Part of a small language model's weights.
Architecture: RMSNorm before each block, rotary positions, no biases in attention or MLP, untied embeddings.
Training: a variant of Muon for these matrices, 202M tokens, 3080 steps.
Each number is 200 + 40 x the weight over its row's rms, rounded and kept within 0 to 999. Layers, rows and columns count from 0. The size before them is the row's rms in percent of the matrix's.

# layer 4 MLP down (transposed), 704x256, rms 0.111, rows 535-542, columns 0-63
100,221,194,217,156,210,189,156,203,214,205,211,220,185,289,141,141,130,246,176,188,152,256,216,231,193,270,217,259,218,165,266,248,209,247,181,271,192,144,175,202,135,152,149,235,218,222,206,277,192,184,169,162,179,168,227,155,214,199,144,227,190,154,160,275
105,227,226,206,185,264,240,238,161,194,184,190,250,210,228,197,184,271,194,329,185,219,110,175,186,98,244,220,232,144,214,284,125,162,170,327,241,197,221,254,213,151,160,205,141,250,160,159,239,248,131,201,201,152,200,146,245,218,223,164,166,170,189,196,214
097,211,204,192,165,160,217,128,175,198,194,159,230,209,230,214,180,172,122,181,183,179,149,116,242,209,248,166,197,185,128,278,232,216,237,162,185,172,218,207,138,156,226,184,177,220,225,275,192,207,183,298,157,211,145,187,193,170,194,218,271,181,158,184,218
104,175,203,202,143,154,226,238,166,196,221,194,202,213,223,219,170,214,170,276,164,166,237,150,183,194,198,208,229,188,181,189,164,177,183,182,197,202,187,164,125,214,177,239,220,121,196,242,181,256,153,204,111,170,170,210,127,196,208,208,240,225,219,190,208
103,210,216,243,248,145,210,210,280,199,215,200,227,219,204,160,143,201,253,213,203,173,237,248,99,204,206,183,182,154,231,204,212,191,187,230,201,167,152,196,228,166,154,249,189,216,188,186,189,212,193,160,213,138,187,235,198,190,196,173,215,222,194,221,270
102,180,172,193,230,275,172,227,247,168,241,198,185,214,189,206,183,184,231,232,147,230,247,211,258,201,199,184,242,167,127,190,171,180,192,187,266,157,158,288,239,212,229,281,209,115,152,212,219,170,157,196,186,140,173,138,224,246,187,232,212,168,235,158,189
099,233,156,175,259,293,263,181,200,260,173,179,210,191,200,142,249,260,226,200,258,218,145,188,204,202,273,158,172,200,180,210,239,274,168,230,137,235,259,239,219,217,264,216,144,208,172,252,219,257,252,180,126,195,269,182,185,132,253,185,231,168,215,189,164
099,251,150,187,213,181,166,162,189,309,223,130,200,170,202,261,161,166,247,209,236,229,190,231,252,208,239,232,219,218,120,271,216,146,217,216,158,192,150,175,197,181,191,170,138,163,194,131,236,146,230,178,154,216,241,220,180,159,146,288,183,194,288,220,142
# layer 4 MLP gate, 704x256, rms 0.203, rows 536-542, columns 0-63
107,228,253,241,152,245,158,285,225,251,182,178,167,251,249,202,181,231,170,215,167,113,140,201,198,182,151,177,104,180,195,121,193,263,193,194,179,291,190,240,216,262,182,149,201,170,178,205,214,253,267,229,243,199,183,223,179,255,161,280,243,200,113,223,195
100,243,238,228,175,140,239,152,168,163,178,265,242,150,196,171,275,250,176,245,219,193,175,188,224,188,174,204,170,134,265,202,256,215,181,187,212,222,217,131,153,193,176,152,199,159,222,181,180,240,255,160,225,224,149,217,232,170,182,243,192,211,236,178,147
108,153,185,138,240,209,179,213,162,158,148,214,137,241,188,194,180,152,171,217,209,213,189,159,232,158,149,226,207,142,323,182,184,196,166,186,179,192,252,161,214,242,172,185,261,151,213,165,202,114,258,258,218,236,191,211,134,271,202,179,199,234,221,259,225
100,245,236,282,187,247,213,220,223,163,187,171,205,198,246,188,191,172,233,178,183,147,179,173,165,238,205,152,250,180,179,292,165,169,177,181,126,171,247,256,217,148,88,187,190,189,212,216,201,197,172,156,186,216,265,193,109,258,197,238,210,168,222,198,197
100,176,195,222,164,292,209,225,158,240,167,166,232,274,220,151,153,168,169,142,165,231,183,137,252,236,175,146,238,282,169,151,219,192,126,255,146,183,153,215,205,168,211,143,190,182,166,163,191,165,181,134,142,203,194,163,163,221,217,97,186,219,218,207,141
099,237,202,208,235,189,170,150,186,239,202,171,182,224,156,193,197,216,242,169,150,138,191,248,182,231,172,173,206,281,154,207,165,149,192,182,123,212,287,136,271,189,215,203,206,242,153,227,243,265,194,197,208,207,124,267,175,158,182,123,233,191,153,161,182
098,146,178,201,143,204,226,219,269,163,200,153,186,243,247,180,169,276,250,211,216,173,213,118,198,250,210,284,185,181,195,225,162,187,179,194,219,269,236,221,182,193,223,158,172,230,220,245,148,159,217,177,178,206,252,126,157,195,260,211,216,179,196,209,257
# layer 4 MLP up, 704x256, rms 0.208, rows 536-542, columns 0-63
109,159,156,291,208,201,175,214,280,179,208,220,186,249,173,163,189,182,174,269,232,134,165,212,219,170,221,219,187,174,191,176,181,244,202,252,227,229,224,251,236,168,212,191,190,257,196,268,212,227,172,187,266,176,175,218,193,175,253,277,147,192,254,224,224
090,246,199,134,160,137,239,153,185,215,237,200,192,208,242,155,167,173,129,143,236,198,213,216,210,197,196,162,197,277,215,168,220,170,167,203,228,144,167,234,170,161,255,211,172,144,221,152,158,161,225,205,111,179,168,134,243,262,197,189,181,217,156,180,200
107,245,271,199,208,203,179,240,196,187,166,235,190,156,163,150,220,204,160,140,254,196,167,239,217,184,222,166,233,175,195,182,251,182,192,198,148,183,250,184,167,170,181,254,133,189,201,130,204,166,295,286,162,195,310,196,160,183,152,253,184,116,184,191,207
102,259,207,94,159,176,165,205,148,179,211,173,164,226,124,157,171,220,137,159,132,233,97,153,182,223,156,241,156,254,185,145,241,106,105,236,230,172,199,157,196,249,268,224,200,243,235,237,152,166,184,257,178,146,207,230,228,150,145,238,192,235,200,184,195
101,229,125,239,226,242,252,140,171,165,127,169,205,235,241,215,229,234,220,200,206,215,202,181,103,257,124,151,209,180,210,153,210,164,130,193,218,180,243,170,194,193,175,155,184,248,272,155,291,220,199,182,207,211,181,287,142,295,205,194,149,123,213,125,122
099,208,153,253,160,187,163,216,235,213,173,217,147,208,202,179,177,223,257,237,151,211,231,193,250,276,266,98,229,231,184,207,114,197,216,203,176,207,249,217,315,132,209,197,196,215,134,225,221,263,279,204,202,154,198,137,185,223,182,193,237,194,180,154,238
095,183,225,179,239,217,231,170,247,254,243,260,273,143,231,196,326,266,250,177,292,200,206,146,143,257,222,239,247,243,253,261,231,180,169,217,274,125,252,206,211,194,183,230,247,206,186,223,249,168,199,211,197,173,227,190,169,268,188,145,186,116,227,185,221